From a checkpoint of a small transformer trained on Wikipedia: RMSNorm before each block, learned residual scales.
Each number is 500 + 40 x the weight over the matrix's rms, rounded and kept within 0 to 999. Layers, rows and columns count from 0. Numbers have three digits each.

# up: layer 2 MLP up, 1024x256, rms 0.116, rows 344-443, columns 64-127
# down: layer 2 MLP down (transposed), 1024x256, rms 0.109, rows 344-443, columns 64-127
up344:552461465399508508462504535506514446497477505549471496530405493543537544538554519494455554453468498509470478519509470517531497445530574475535517533547500474468545412517449458458512480502509528
down344:514577457475457567482466513449523501458535504481488533527522537507462486499524525482476440459479533493575525495527457528511404455505463500558493496513489554482441501483489442538497546499522511
up345:498573460537474484444428505507543469493480418435507461541546508474540517530461509490568557522567525565519533464492560513405511504452503560549531546518464540603511524429448457515556384589510480
down345:488495519517518516572505480460428499567426527491516466501531584491503450507490548494477445536540527540452466514564489482543445481463462450502470464518482434490402492515493444458570512487490515
up346:490471470562605511493510470475486512511527471504491644536474490501528451545496534429492485506474523450581492483499462466394495461478496502572479451395461463531449513474518473448554382556471510
down346:560487571534457481581564475573420488529500506456488557599463461510542489469504556527488561468517503546524504475518540478491571431464450461495481468482516544524425491487496572511540518502540432
up347:496459429444515541514376429503515506457483470530540542545473445539476517521453536464565540534515526477508452521478560544502514497491410514505474515465509444486505424427517533401524537478607486
down347:540498527584481439518452554523514535496443456521568424445516569537460492481518461503466510531474487520495485513543533536493518471457490473466512457524478482457459507487447589528475440486431506
up348:540486484591523519467408414525402547483496482521505503437526444442542524507395517491549541561497521436524504517595573572498485481453444531534521525515512471482494508408433470460494453541469513
down348:486492550552505507520500493515485511521503453541477503495502540461530508481545473537442533488429576426478497529485495536522455451569521519523440444454537554512536498502466463537466496524550509
up349:505511536421529504515508486516450519442494493514495515472530455500523555548540560479461535550504491536532518450435504480468483439431468583468520575489478456514515503537484458457481543475550565
down349:481634547544507481561449506505518538490471558429494519472502478462512521494504428492592495540470544503481553518494506481515427436492562486487475449542493496530505457474525508498548381480488542
up350:514546472540436484450471484498442493543451489485531539444494446514443531512555577436483521483524464467461508518551453495512476465400425593547489540513570508466432455453510497486480498514526514
down350:476529466492430498512425549506543458486534487496457506479542511532469510463484500483444453552437466484518523487480522427540490569480485508542447531534548418519491478497529549498454543553558473
up351:515495509488511493574526494427504512574494402506579522505547468441540561535573495488532557411513510484561519519546471580531457451461535454537498511504484546500440510571452466491502525519489545
down351:514517573492517451546500485493514483533494483534539499436597500560442577491452479508541491496523455582579590503474472567423569482454537539416532461480467520475500433503548523501538579483542563
up352:527481450462539558497484474516472472543487438541495500502493520509505427537532502497486553490453511550451476473499559537480451503502498474499461447510542460467393449441482534492514490547536500
down352:466547487438494476496522470452503415398529522487463488498455506514495532496515503487524477445441471513490482493481523517518554527519429459517527483460488526460568525514473555481390494482437533
up353:516484521455478539486513492510463534516567451453572537427520525524499458557567504500486553493587542545483508586463513488486449506526482457548540554444488532539372533493450455478486543470499517
down353:553517604503529539539545473538550469480546490506499474512446562554500510486526512411535486505556444479483493496521512417506504583514436473536532469480513507428482491455495489459497467552464502
up354:500549493512440459543525549514462436439490530493543442480502429496442578542571560482469488475492501487466462447585463508464476510507482565556492517554479533534465472548505555526498498493494486
down354:438559397471476519577513473547509474488479496455484500454514570447464461534412463555493487510492536554503543518510430563501433491509519542496522412489486466465475462443521487486588515500507534
up355:460545592465458505444511501573403540506523489474525505517504541449449448494449507478428508450522443505492485516523533547519519481565560474551491547545497493543467563533430496485507517497518458
down355:520495446523438504514499518435474579403541470455467462520422505521448503519471511479579396462504502546509531481447438503496479484484464510520522511458472494447485485506530476439521478458484519
up356:454505385504523584421509460451520513547454475549517527523495398479410523535513535505476529490491501528573416559491474548523530535600491478463465551511566481487553463506454533451496477510476472
down356:445442497516493477449533549466418529528491534499438529481509508570547544489514586381551506546448523499441472521459484386465518535450511530424559444478462600534436508532474447489555454468521556
up357:511529530525463510503521484511427515519540432599524484529464453506457428518550484532527545420477591479552526507515478537448540509538453533444527539468538517556482513468428490550501535487527480
down357:413483482476437472474609483497574495507528499483440474408463497557563444495554497508436464467482505502424507504513528458536498527503630497485577539521505495470450521433549466498447447440506463
up358:352536486495565570477526473517447499473566477547474538548475470442505599537506498412529507518562507501457516503439444460486495509443515555501507522508430532507562478473414485469528515499582517
down358:535518505386507518503466494451549463564446469455501452476548475531509485471519537549478499566484516463458465457465517515505608448525497523533550505451436465451464472435470469436496517516463452
up359:516462391532538500488479481437476440473438457544597490522424442553496501475472555495567558525488547502485535467468579459447491515479473474531539478532611490535425481479484513451486501520514541
down359:496523473537448515518597464466491620532473578499579445480557508489492500500501480549582499517482504524511535528488447424422499514582481422491475502483474490456485524459541482474432431478495534
up360:441490553509515557515499531523505517603522511468560543462559540514435431525518491477452523435510549489481514524393467533479530547453564493517500490478470621483542519463415537406552520524437440
down360:519476401499462501480515433462530498543523535443502523367435538545557521423461477591487434506456439423487508509559554555563517513571515469468509427517508547488408546506505544476491561474475540
up361:504513467460595477448478446537516510530451556487489475454558517494497477514536513437482544524524513518548514527516548518479423495476497514490467510481494482495454502489545475474537496501490529
down361:521499463476462495506549515469553434490518562516484437552441467509517509489524570513531457498453485484505480489485517473545527494538519498482494465535529490478501545468591528483477465494449490
up362:485427415510468463540465442545540541487540467540572530461442536476496483509592482495523442587506548394497506451462421525465423492455514571589512555523495550499549496506399502436493502579466461
down362:434508501468520426515460531439565515553551546488427456498522575515499460578511466484449504492520482396504531540519522528503487480453505548492452455470509493534377456524476473480484518446544580
up363:473509503519526499537574476519470551490522459545575515495502459483478487511502484528563567547537568499490492542454486618497514412540518459498431527516542556586544476505550497495490486546481431
down363:518490530497536441444490462486552515446511542480549503487509463499487532489489498546483428493514543454506521453499546532466480565548483537517468535549572435434503543490534528503520578499475406
up364:491576615534501460516512478487400519528466503468539505480560482454430481487497555509538524520479529432506484517525517610477456412485522542472458501478443549516446507403410451480515436463474532
down364:426477433514459480506480524558527527514465500479547521541475486499473522565426513486550450501473486516513483443530480489525534453412568470505489462543473557466442529461432521514426499468506514
up365:461502428445567491452468456521498497488595433467475518537518511485525476513532492478466502490554508517497479573449559425554498447444569453490502482454516484478499506569522476485513498456514489
down365:461573486487393458535474479589550424552583471552528544508451510551499504501495529491484560488502542500518488498523504448562566503573460492433530505488461463496464444503487473500517521485452446
up366:527508471492460482486461547574511561530508511499578513502490450450436471484549472504507500569485463512556544523488554542502529475505540546478497519531537532563433511417446468452481441523583447
down366:569529438513536452461564488521525516497509482512555438402448488504514493556515517519516418446476473487525521492544477517469426446422460550479486459486560490511510522424506492521424532482493542
up367:494497444488561467489515465503470504522528432485430539475549488436502562573528511435520495466530514493533517544505495508510502474438462435512498467481554490470539485486409489473488437559505457
down367:519531438444453477496568528527517518497495532519518505537517467487502459555528571524564475475460547539504481453596527431501541574544503534459566473521516432504534549491478457500428535516496550
up368:542559524536474481491470448512505511499450549453498523498560531469505510538503543548540491518505494506451466502488498567522503537428503573479530627487508562469440464527475506503490491516552496
down368:560480505447516495528471574505481561412547461475527449471483521475524545451526506482494515546509493590546523502450547514442511507548476529462511498459444542508531559502558508553458456494473518
up369:524527467558492462474495428501481540479476498469499550468557544460488476570482519541500502448528533500480498485481434494482533441472553474597514472492509521429431548524518474527506516511514471
down369:445510500512514583477529474389497443502546449467481507442526476506518471503563457559466494427481514485451480491468546406498544519485557506517512521447550548539510499465498491466447532502477592
up370:512507584516590489558511523446483498525539464499509513457463415524461466518545508479472501484501581450533500487469542474467491523503415560509469474429462491516466490477524480512535467554460547
down370:572483510567490443550541477543546464458518497571438422538458535495492489480494509501484454512415424514463483486543502503523513492510503511521472510474479432505488506489473549553537491495510454
up371:468587496454511532494490457420529531529534480469499498461536537552461454479532513452471514483448519505445469472506531575454471475571429510456506514515510528492485499493477537453473499456464504
down371:446493521470469420541500550494569587416461498523484513542493480477432569545570463566544412528492470473567518485446452496515560434456515428533477524451466468580418503454484531503514448483477474
up372:411535478541599497485496536495448563497502389530528560535486452531530492520439464497650489534580473480447550553460528548486512454499526442554455491519502439462486555533540513487499501490498537
down372:527430506504516482473510464482528468519553484439418585461441502513486467436464483463488459549436504499481521486508533560525440551511492481560603460451474476443394485421511546552519494498541523
up373:481566411550591491495500468492510574508479473507524544501507422413504544490452496480545478515544429537500437524425514425454522470461540451525503542419450491475475488494495469461505530561450546
down373:454448521502485442464439519474544507506406466513502582572567565542500493505469492462576442513471464463552519445527387561491423494507493548544504446444425523424533553498490558543482486479492537
up374:472513523595544451480470510479509492524521502450521558430478434474528451538533483594500490476549496513514476486540545490415450510483573452464536464544460484537506470512398494447489528491507484
down374:487554486400449554473464467450527487539452582556558478479542556496443598547452514494448521472481509512427434495568447466469512543494434454542505546442519584444555461557447559487586524495605495
up375:431570495404514494520509528460434507569479495544468527539497483484495507559507515514534471480464470468495528553520512581467555534534484537480569597530521610566516500447507503496487522553597509
down375:444487489489561531487480485455469519480518494505550571446501511587490512511447506484537503463537500466484524514541558460475427457429482551487525480515548480498544469503427524503458483502497473
up376:467513493468540446455483452505500503495504510578495479583584465495477514528510520510540483542480561453466527485535496497532547475429468584524494571475545536512540510435475460465485500539501468
down376:457430450507542522492573503467396464522487457496514526519530472486552477479392493510557524468537467523503456507518448519528566599417540448460464482507581548465501539523506552586480594587551519
up377:380512437463534561513460492553466465484566436580509505592436492466387547538461530437513508478580525520522377499445447494477484510387436509525531511510437521509512451442506499482560524487520480
down377:510515485461521541507522488457493487537459465506524452466572510477560532511514527498490599529481502453459519467434517477509591507534542395539482473490449480457475480509530438561504459526483518
up378:467528526464521576411446550432527559485535457449560466491470493489486437556530505516604501529516500514491475444536472486503565525454492491509400518468477505470491526546487525458579524474510532
down378:468518551528496558524505505537481483464520479516577445506419528514445529486461495447468402532487509469488507483509459497570484521493499529474436495456507464490529511585481511515543578444523440
up379:539532462534530480479421448440527541454462453443511472528429485486513535488459477493613537480518529525532451510533502458411472520496473525603494524490447501480527563506377494479517506583511539
down379:496422581476496513539515539513486511426517480499449493537459507528543517507534474552487478518524457525484497472498524545488498473508525505538431492525491517485440497391559464510507479519525554
up380:501488492510459493449429534467523456606500425504532458530469511540491471496443464549460514531592476462442495525535578558543468543540454485509509511484491520437490446601493502494503497548555496
down380:481475471453462529513573456500566422528506473473522518592461483527505534530425490511496438545514556530546573453505406507461457491495428527463532514456516450553476521484558552507556504465463453
up381:513522501462552535552511463485456491511528457553518473497482481536481488490516533480538540509530468473493521496538546519484518509474484551511529590489534577485516432501474466509466442469492508
down381:547515545529496493508489470478488473455523532518543486501510504516510455458463487519522485458419479494485453459493529426480561505491473524501583512496482477503470477499531517542485434470470511
up382:459526425479537530453532541497506528466547411551498485556445532520449481543487523483530527477549555475465538409437469486462500511514495521572488496481530491493507529516525461478569422522491402
down382:498473481451495488518553471534519510492495513500467547542452588510527537505463508497477496498540508508459518414545495548466504471477534490526452396535448502490495484436512476510467506457476498
up383:435578473529479473492497429511416489543571475468445514510545464431487497655513499510478468495492442494472447539553453475422574432500564485485548500505437499517516465462470422446489487509597500
down383:513512519439450435472594467533476502535519583455481457472474548503453495513500397560451445527476489527480489496500473466497484486564560514411556450581509450530445472416546474439527512464526544
up384:516536533466482489529372495525392485546434432538575446483528520489406550443530504496489516587441470405534543516565498482467458435556492443460478574556551516564405513465458494409514499471587534
down384:503432539521513534462540417524509551527460527490502521482498527527547566537466528561490486476570548541478507432474418506526426548554522605345511530474516478520422489497557604481494505557594502
up385:508436506529566467455525404505521546497461440482596480490500501545498420550529520524516538571530551405503480518427525609533462527495434476478486549522536546499502448461515467405524520506579500
down385:504561549543462524473535581481619568465466471543501498468486605490502527469492496478472481490533501563481525491457449565530476478532418521512524492475529539544528507560479538562395461469500522
up386:467656536505496501439564509517432476442496474473516511556505541581509469496502502518601485483513537532559463484521481522446471502512505540516520478505531513501519532501473543510499437488460468
down386:487572490530521466576525504526531533489420503524561619542397528523505466531464458519426500504539500503561499488456464523554483461562447435475497439525527493473433508515528486541461480492475562
up387:500500563555516489459448517511487534541506482478503438423515475541443546465502483445525506525516451467476509487518549599457490525467488543530503487526529522464465539477503537476513477477504529
down387:437548539500505448508480510562523463479540461537559502502454495529510454542486546472443491504447464547425447445518455493554507474490511516471501405495461531495544481488487566499444523474594543
up388:512512562527577490493487421446434427540450457562442530567550522515549484551431492463535509506495493480491465523486459484514484497486504476519512514427542491490518432423476481508506399530482477
down388:513520484510496476486510507564565441439562515494474502536489491475529510488590523510517494484460530499471480471457548471535563531588493534512555462459503472494513533476521491478443495460442506
up389:530572556511507490510503452524467497499555511452552432480456493512483531500519512485546485485499554447431462568506405429515530463533606529528511491495425520479517486417501520486506499501560591
down389:508482523484512449561501531432515387603524539499460614493523479523491477500580476546526500447447491463460535439448500468499462470496525553436504508481598492573518458491511447492425523442465537
up390:479513493467575494467460483534525482508533490504551519420453474464494463497548506464547493466491522524509484488479527489523513488544485529503493508470563483476466515482518524463513528508529519
down390:511504473420473494507559486563562470483493491531478494588449574514485537501476597475537526529461501465443496464509459515495512520542486475516530501498518473491498496496590535492532515473548418
up391:504529531540548522462496506402473533521469448508521498508546437436463492480565497527499509589494502500511477493450576502490562477461455422488425525446534498477542475527457561547515415488543459
down391:451471478473468441523533469529469410454505514492479505553468546493493456477517476529439440507417533453518538450514549474450439577565470511547502509467560506439484534448479463466525454504516470
up392:497471510494494481496459436488439526586503471483474496463512449476461483531486556435449497558544517382505506482498505494481505432597426561499495547525579501525424529450438463476562490451543574
down392:537473571555485491429517525514477518525444471525442523551492516531497517440501481464469424416468514530490482468476568514478441461580511501515513501500527487564435476499484605527562508479456408
up393:567500488454558547541468447460492558412467488500554468452462531493475473503489473475604492472530520414518497541520434571514444431439494541526471454523523573454454488523489472492553511599537489
down393:482494506559547477439520513522533477476460490388564459517480415530493532603496554515467420423462494527489527455524526547523507527550535585552551541513507550529556533536554512505522526501490497
up394:497575518520591476553506450523465451471475462515503518541473486522521427560453554468499498532537514500574512467509529478459472511487426428529483550420477543502541497517522465430537419463506486
down394:506501474481483439492524513542453480515544527483522414528523495486455490413507524545430459493498442570484483463500530494491523523480508444458519466517517409435481496475532477508492485441485498
up395:417528443532530518541499489534491481461503512450563514448495505523530506493516565479520570560492505520527506496456524459452515505487547517481463559507465452538508520465473515472524466511498513
down395:540531511558477515505529437475535492454471606538469526487536562525523511453548463575498524538487483593491416486489426447511539522506485515506498558520510443467553511467445480494501525508543511
up396:445482553505552493457515520508510515450573481475528516486524511528476465517549496438495490471492530522547530529497551521513453460530496537609505513426536497534579514485492477436494490477509447
down396:494482484525495492498454508534594486450542518418532511486558513467477520546477573511487395484546521563483511473480537463514440543479499502446476474526566549459479546512566549519444475499482505
up397:522568557444529431547432464450508438502479448442481487434521506556507537471491494476518458449527537438498551503458470455512472499498525527528449467428498493520535503479529499496488503459511475
down397:443434462440488549510485516583479488517533483512433523580483479539471586521495488513558532502540502489595503466566441421510520474571585443471514529442447492531546501538489494509484516496590468
up398:519521506482546509525442463544531473474430513492510538452506471467487502556502586529449503570532482520469481547515495517502491466437510530516484510511473514473486477525421576459529480502555560
down398:520528509374437485555499525471472394562487462513481437450556459518537530497527524496491503521508456430496583490498557518541479529516468400545466499524461528524517519487524584456484493480518518
up399:484562524513598486524544405498471618460500488579500521445593507537474537535580522510477497481484532478519478497434463537508492436475429488529531482498414497451455536520516521437490549501515507
down399:530503486598531491474475510444529503510546569530484509513478449417488534463461469477548525450549473522503524461420540444478562504399442510461475471532468531502576505521447549520478484635482508
up400:516470499541479544479535417449506575543436513460569503534507488424554403513531466538471501508499486535459520473550477510501505485545413475544529517471465487540447550434512469400499519503486517
down400:556529541491520531491493511489551457544481523486471522507536440477545478471495503494431516431482491540543472535500530459497404566629539528491500446497517504503536595625511508521476564478495560
up401:564496483500470497433526444502534479574468514516467466521492523505434526537409479459447503439526505508460499481557501487480440491528456513517506543471547583490493459497426456511538442500536538
down401:538468506556483508467493481524431458475510533527436579594477509546509572499499494477487463473506517474523486440502552513527486512457576516455505496521509435501506489513516532461492584451585420
up402:525518494520521518474491468533401463490507431494474607493515534491512518492523477521482529547496620508511561441441497441472550542464538488541478516516483498513539373467471565474517533540545467
down402:480551472554462501490538413454443513498440566492420409592479471488499572481492474480554497457462517498521492508518519443511526509526503457510522495513448596460480553480445484485494540562506525
up403:531519502459514497445491523450528478472510459499496514534528495477507540531442446449479514519613503474486509452510486486467420422497409568524517462494502574490395465490485506481537468521483543
down403:479462516509490537447554499478506453501509568512541478474476469489549443536528535545491452469453542441449488485576534528546551535489462483466560468587527540489474519522474486461507497550481512
up404:532466476543506589506495456483454530512517440514522548400475525491528466478516466503492556464531512502471467469535496519473483433360534521452523510517533567464474444465477512434508534520434517
down404:521532514459465458469551455441557442504505446464458460456442474543480542450506557412424510510433591492544556527412464533453469473534478547484469474502513560484534507506568458437474479570445486
up405:556543513545542439482504478505475510494514513383447570479576453520513456573543463515482468491547510454491582547438486499522520476517458518523460544500534505517497514534468466497527492453530469
down405:437498491501474475487503466470509465438473519515548516599464577507428530470482530504522535527479477496531600452518493508508459546572416510539551536488499483457521462462551544430483467516472443
up406:557508482511489510495491449513450503515460482474562473502494544478434462569536513556463516518471526496465519586452448489458449453487501598532539503516554563514511577441415459483460496557516472
down406:483468551480450507482493489564483539488458487475517481476430585535409414616471485469499519469470508545505475541561504512458480500514433585488476503430516475587519460478500505496476550448528490
up407:517521447490521518454432453445478513527492441457486537529511439493486456504493457418475509465477468543485558513453442474473486525547562531552481508529502503559497471463505445507491508440552502
down407:432490528479500510490412514459530520495499498465432425463540501475562438604502549437480537559483459499521474424538466522535492472460533487516491499558458524471481502471508426480587552473588523
up408:499476477458513543478477506440560572494503505512558513503486471569511517513490518450550499477545487516454541493481502476471526534508541513475518554499537458554421499530508446418559508499559530
down408:465546564529501505468542489487439517485508498460554504532510445446585467487419521469437525506515500402476526437420463563514476505451431537482487399567575531432546567507558515563521519526475523
up409:468477496450552580436427561513457564446568453541537473524454526495481530525526497495539493473492531493595519542486536552508483494484590511420479547435487539567480509519420541527482434491509482
down409:434512453483470509504503516544507482441463529567498459503451519503465474541495470450473555501510555507552434462540501488454571429467587470505584555484474477456527494558468492545466396561496450
up410:496468463492473514460450496561495562497591469461472541481469555499443507517491508457540501517579496514503512576525507563474624490435443500500541487465442513515474542457504460480515528445501480
down410:485498471521479437455498458577498529526537526529415492553505489563522498497448443491504540495466529467551510545531521500509534512448433455440513450521466592475543496498478462520459560529455483
up411:472439480483568513506439522432547524507575445466521448480487449531498549501550532427603556517504468501472533463510494497430529489559530515530517475448427487503567469437534461531507531443476556
down411:406507474514476495523513511523501443480540482524512519459599584486516433493492486554548448493412520508479478444515501468524454554572506470484586510479449521486520573500485558494481509515488470
up412:480472543548533473552527521480366539533540517467467502495495505477567460518493537482543484488579523455447519499486443528583522448428548448558463531463534501487484494555492517398526533522520567
down412:432558495509501606575513576549461565431513515557559487525409519452493488575485494547434517434457457467423489491518455463471504525440550528480466530485536509528447517459556522499467504494584530
up413:467497498458488577548513544443534497564505514542478533487470460460527532494442515480523547461502491436472482481512511475494524530543509488553520516448551541576553477524498502487540507493519508
down413:486573518453530547521519457527373500494563465478529548556403486463516470460479559507447568582420485535418470540544520468545494483481497521514586482512564428514465464443562511489550532535520427
up414:449531492419536544538475513423541463543557460543537550511508471515511466533493464378547520432508467451559517475534499544520539522529589559518577518434472525541455453446441482489518477521619477
down414:448518603507495479542492444439576506479516515493484482475479544453462489557450454574522465453542453478512478478552488532521476473485481548498470461449474525420532521533431504534510543501536470
up415:502502607513479477498489491476472473490453462561540511525534429442499444487466483504567496526480575485520471467526487554486498537497465509582483522477520470513541493475462491447493422511512451
down415:550534495491464446534413523554501577534527450512512559518488485449452489524492450467503439512495506495538458445464486510541505552559483497519505443461515514478593517513567490526535513506491457
up416:527494455446524540429491498580479479508506482562507459500512461532486472547481483446501517458517581478484474546512432481520475505515492550536470482473524457452460480524516470480510438530551514
down416:507482480464481462503517479514558424490438538527470458614523502517505500533566506500527438524491536494451498524457442513447485553455555528455495497541578453458528509480523494538488459508427522
up417:447592471517553511463533518550505545525534457467536523530418512434463497534498470465537506437514456475496460517547481511537461503485509509546471492500484536457522576569529508512544497521517438
down417:512490490462496557531466540542516422567491451549518549553558542494487455502450458498532526477553506485511489480448472436501422501512494487488464464518452521476551539512519486455512552482511531
up418:440492461476498592458521538415514547513485495493513465552490510415470376500496478405584517418522466492469527612552530442473541517512518477515443566471536546498481500523490493516531462491509532
down418:498494514525519548525454558401453529496474473513483565570450531536567498515487494477528551493510438500524479484410532527491513503480519473506519428511499457521537554446530519511445507528536534
up419:552464478507499475586500476486461503485502533466468564551491411495508548512507455494482513472554532461491537460460515489479500530463504513517547529521510564501503517508510464547542467554504550
down419:522478478455513524451493477581498471523496561513528554538485453503515516462527535491463428526481504488464498478508465414546500544551496496446576408432465514522494514467559480504478557510477473
up420:542511447463546528516456468494471498495521506515512523455523358533359520553500520544524459529476499432511485520509483536477434491502538528498463522405488559524447535553467492446525500565526518
down420:474558480600507512476536490541546505473540515436502492529514520537509465473589529492514491487508430514509467532533530470546494484604452443472542400481555504506515524476493461443480488514519446
up421:491486454518523536502519484451456517446525508510446477511493516483449525576541532527588521521498540524521510462522541521464529475552535532454552544443531569520490505476483468478455430487486475
down421:476453473463487533476454447490484562491420525486521533394539474554479463488467468506476496599486525502568538564514518503478436513482489479510511493506488508467512530488578504489526486473475517
up422:481495485526524427467480521517481471541467469537497600503530475525558514532452513530484463466520512481590539516466481523521501492535545490575510512456550524473525412494495464439486456528520482
down422:497507441363519523492454492452493512454505458537520527514583506474543495521457448457464550488478427547447485512473507483450420486493474558480474530488561531413527512468482544509517433508525488
up423:454514522503508479583431547537490464550513484420582542556553471515528472514541528469518534594498493518498462451510458455501492513487484512558412516525477507495442483454520567481505430549481489
down423:513460510551503428484518433533527489414460573522542564421522492585520501461461481531498528448438521562495515542547507468478546512496499592462543460492408506531578599474481541553559522490534504
up424:482532423542505439517551452498498496508453481522503495494544511434542479465449475533491542433565491495414601544471499449492536484464511435543454559514523551493522454559518516484480449433546497
down424:442570553522531510520490438510489514528507553454464467471451567500549458483491512434495450564450530529503468541510460464525523477524510486561471502465449556471506556438535484528543433567497535
up425:516512553473499457465501415461481471466425500504511500462541490504500514456482538506490488520494481508532557482532477520475494419472562521443489544523484453474438527458441503422484587488540468
down425:434517544476465515525504492481564412470565509509502495507570598503501487491587516497552488498548520514502487459513487465530451533488542429514487513475530471429435479528554551460520515480530402
up426:563453606516498534483532505442470485539537501464460507416578472498525602548502482499566525425609548559493508446462574572448476521486582476507529546452447568521429527472464415462619502542627559
down426:432434567429515448527560508472513478518485447402568599536440618542534492488546487419525479536403499546616555513478538482513478446485544440482513520543545454531473568503520491441540542466466479
up427:503500435471466497465532481542491475533484514495566533561492494514451547524502522452537561509545496512456458515504523509419516448487446507495534531442472524512474534532389463511528477456497548
down427:487526444487508509476482599447486514448483528537506582450530503502497489494518421502501496489518511520488575469524567497507510502523475500515622465527474490482540510593476533497499502510479469
up428:577485482507571520513502456497479464518597486464510481460430449481515489494499535514474508515497546425536525513500499524410480452553489530536476524521481444490495490508405532471545437562473536
down428:580502529511419517458614489512521517581476448518454536563443534523521480431481488503496489468478511568598516545378522486479507490581518520435471524484475534532458532397457454478518478492544436
up429:526469443433535479499530529555471475460565504522445507530558421527509550528535501494459530509533473448538625522506472464505470462427516475558468426534482558529473479558441422477519419455577454
down429:441559479439497457396472483450507513481530553547482503507516432521484569524473458483496519462468466469508586506464438509461511439506491429556438450455457543494564520474464508524476573531519498
up430:490485505520538501521481434574480474594587484492430496466481471537471473534580494498447517556499471459477493554415481462519555526535531511487541496504548494530496511457538540438505461485513527
down430:542512520417446449518522505486502504510474488522504468493550471463556507456622455599530481481551530479514531499534559492513522508549508533564588487513480483482469450459555492499502393514482446
up431:480483514543581512511399444482546543591567481469447559407508513545480439571445505460475529519545557490482443455532526553532454484530488395460481486433513466483507384571559453507603508512505451
down431:506422554469520485510457423505528541455492459517513482486526565519530499543482440485484537563513553483497482448605583458457487515554506407555461443474508461505516580417509563507547517505449459
up432:408490524531481479481482495494539537470553468433534432487591515481526437588519470477565527488562554505543488422488532555482483512518530450473541520467501516527459512477443545469543511528477492
down432:494524535445468522554501490509496519457488503533551498553449501505564558530520495465460431530617567499473451456584502481474464403514476507505549468560512489453504509514613468521496507439501449
up433:460566525534517436499467477480516485624555498472511612437574496418460641475497500483517442617459467490545482520541416512463540502481505532533431542547542521529459484490461536488469498546540496
down433:484415524464504562572554494520504509442514475490560443458476541451451566471598543443554545394514520595468519502416531510490452507493503429466562468543503456499416500544516498461530561518481483
up434:414438528497497550490428523542532487562555545491435557473468515502460481523525476499485545392493479499447547550459433570511528415528470524503470517497500539498576524470528510525499519497544451
down434:518520426500508426432503479511496503516485468552462463548437508543480527523469527506440468484491488459550509509500480470472550540535528475531475480585504510457599509558612423489497431524444440
up435:467547536452487533460524557497528558491416511550608518507521468550475473532479454477492533500519587461567434526505530537491456510530578553479481488520571497501498438483490508533508468560502443
down435:454446477505530565502458529544469563504413399538477443526532537445532548469562532534500489575396484573519422469482511469497532549481501506511443499499493520422494505449524454527515437532494486
up436:456489525446576514496509411492499544478528519576499545555487496496482573574527482480497519512495470482492533556445432485492503419550519419519415591535490531447526538484555484487589534495462506
down436:463516477563448454500531552498497562438543465488507427459487467502512520475562462525516470541493507524581523482494551512507543480498579509456490504469519469480536531500546465559496523500479476
up437:492505586497502474485517440451470445501481524457465540578449439481543471573479509447599514550511562464560511465552484472406520503457533463522487539472538464613554482571503474519531454557508542
down437:592417441515494495407465453524483520540479481502475448502524528540512522529533475548487494477536538498490467565487455416450447434556544449520542459494414503450503570511464525531488585538524476
up438:451498544537493527461506481506507585603527443536496492534407495540458506512459469509504573540520510521557450493481448465406562408550468494550531477478503454566523558459468537525490424474447542
down438:470444539525495456489580554552565511472530442486505537545511395452540532501492524526525479467533525533509524549497483532499516431517431411518499469489503454549472510519509487526531514488521471
up439:486519531460479529487484489510483482501505486411524534558530471489530461543548501483576506452509587500524474436485521521493455526532519554513488458406499540467536483543561479496497457545485467
down439:483566526481514490460476528564483445510460489545480459514474471545530508532472480492462425498501482537493474450461524436587518480466482484511535512501487493488538604469512471494476512566514471
up440:484528514486555438553531514476546500547578450426514532487498497490547522505489511500460489477507436499573494509515455458460447537585505511488442532473488523541541465529526544463526480485547520
down440:494506439486515508522537496442454494535489541582524447456487524493487502600536562545562511472482515464412477532552493561498525493495453454486464426540490495529514484508442468472526434480636445
up441:497537520548505523496514470484474501482514511558474565479548493533473457493504473507532567477518502480476489533482468493452500495472517535544493464523519478523472478499501537502536518494475483
down441:506527491539387536484539499464499491470530505536422511517521486512496472464458465484541540513477495522490516496500458447391531531543525488534550448487522494460521498494502538585547564499474474
up442:450515500524509512494502494510522500512516526466595531526501514502489490514533521542503535501509502490499509484499541547485542518516524553470533501545530541475428502562490502497499513504489473
down442:488493528499524524481541541549562574512471520496570497456535497419472491517492509467499529483455502465520482485492552495495538498547481448417552471501496492541510504448575435506454500474494517
up443:517499494453490525472506431475516505536445507471485511539534503464496481482498494501523466526495479415441532567518494453522576516554470456481492540494491555475462440490440469483536440490538481
down443:500439495459477540506558462460541512444430518529447535507556484532498489487463499517503433477483523507557451460524474409481418591496500454448489474586521562503522493515487493563483521491496530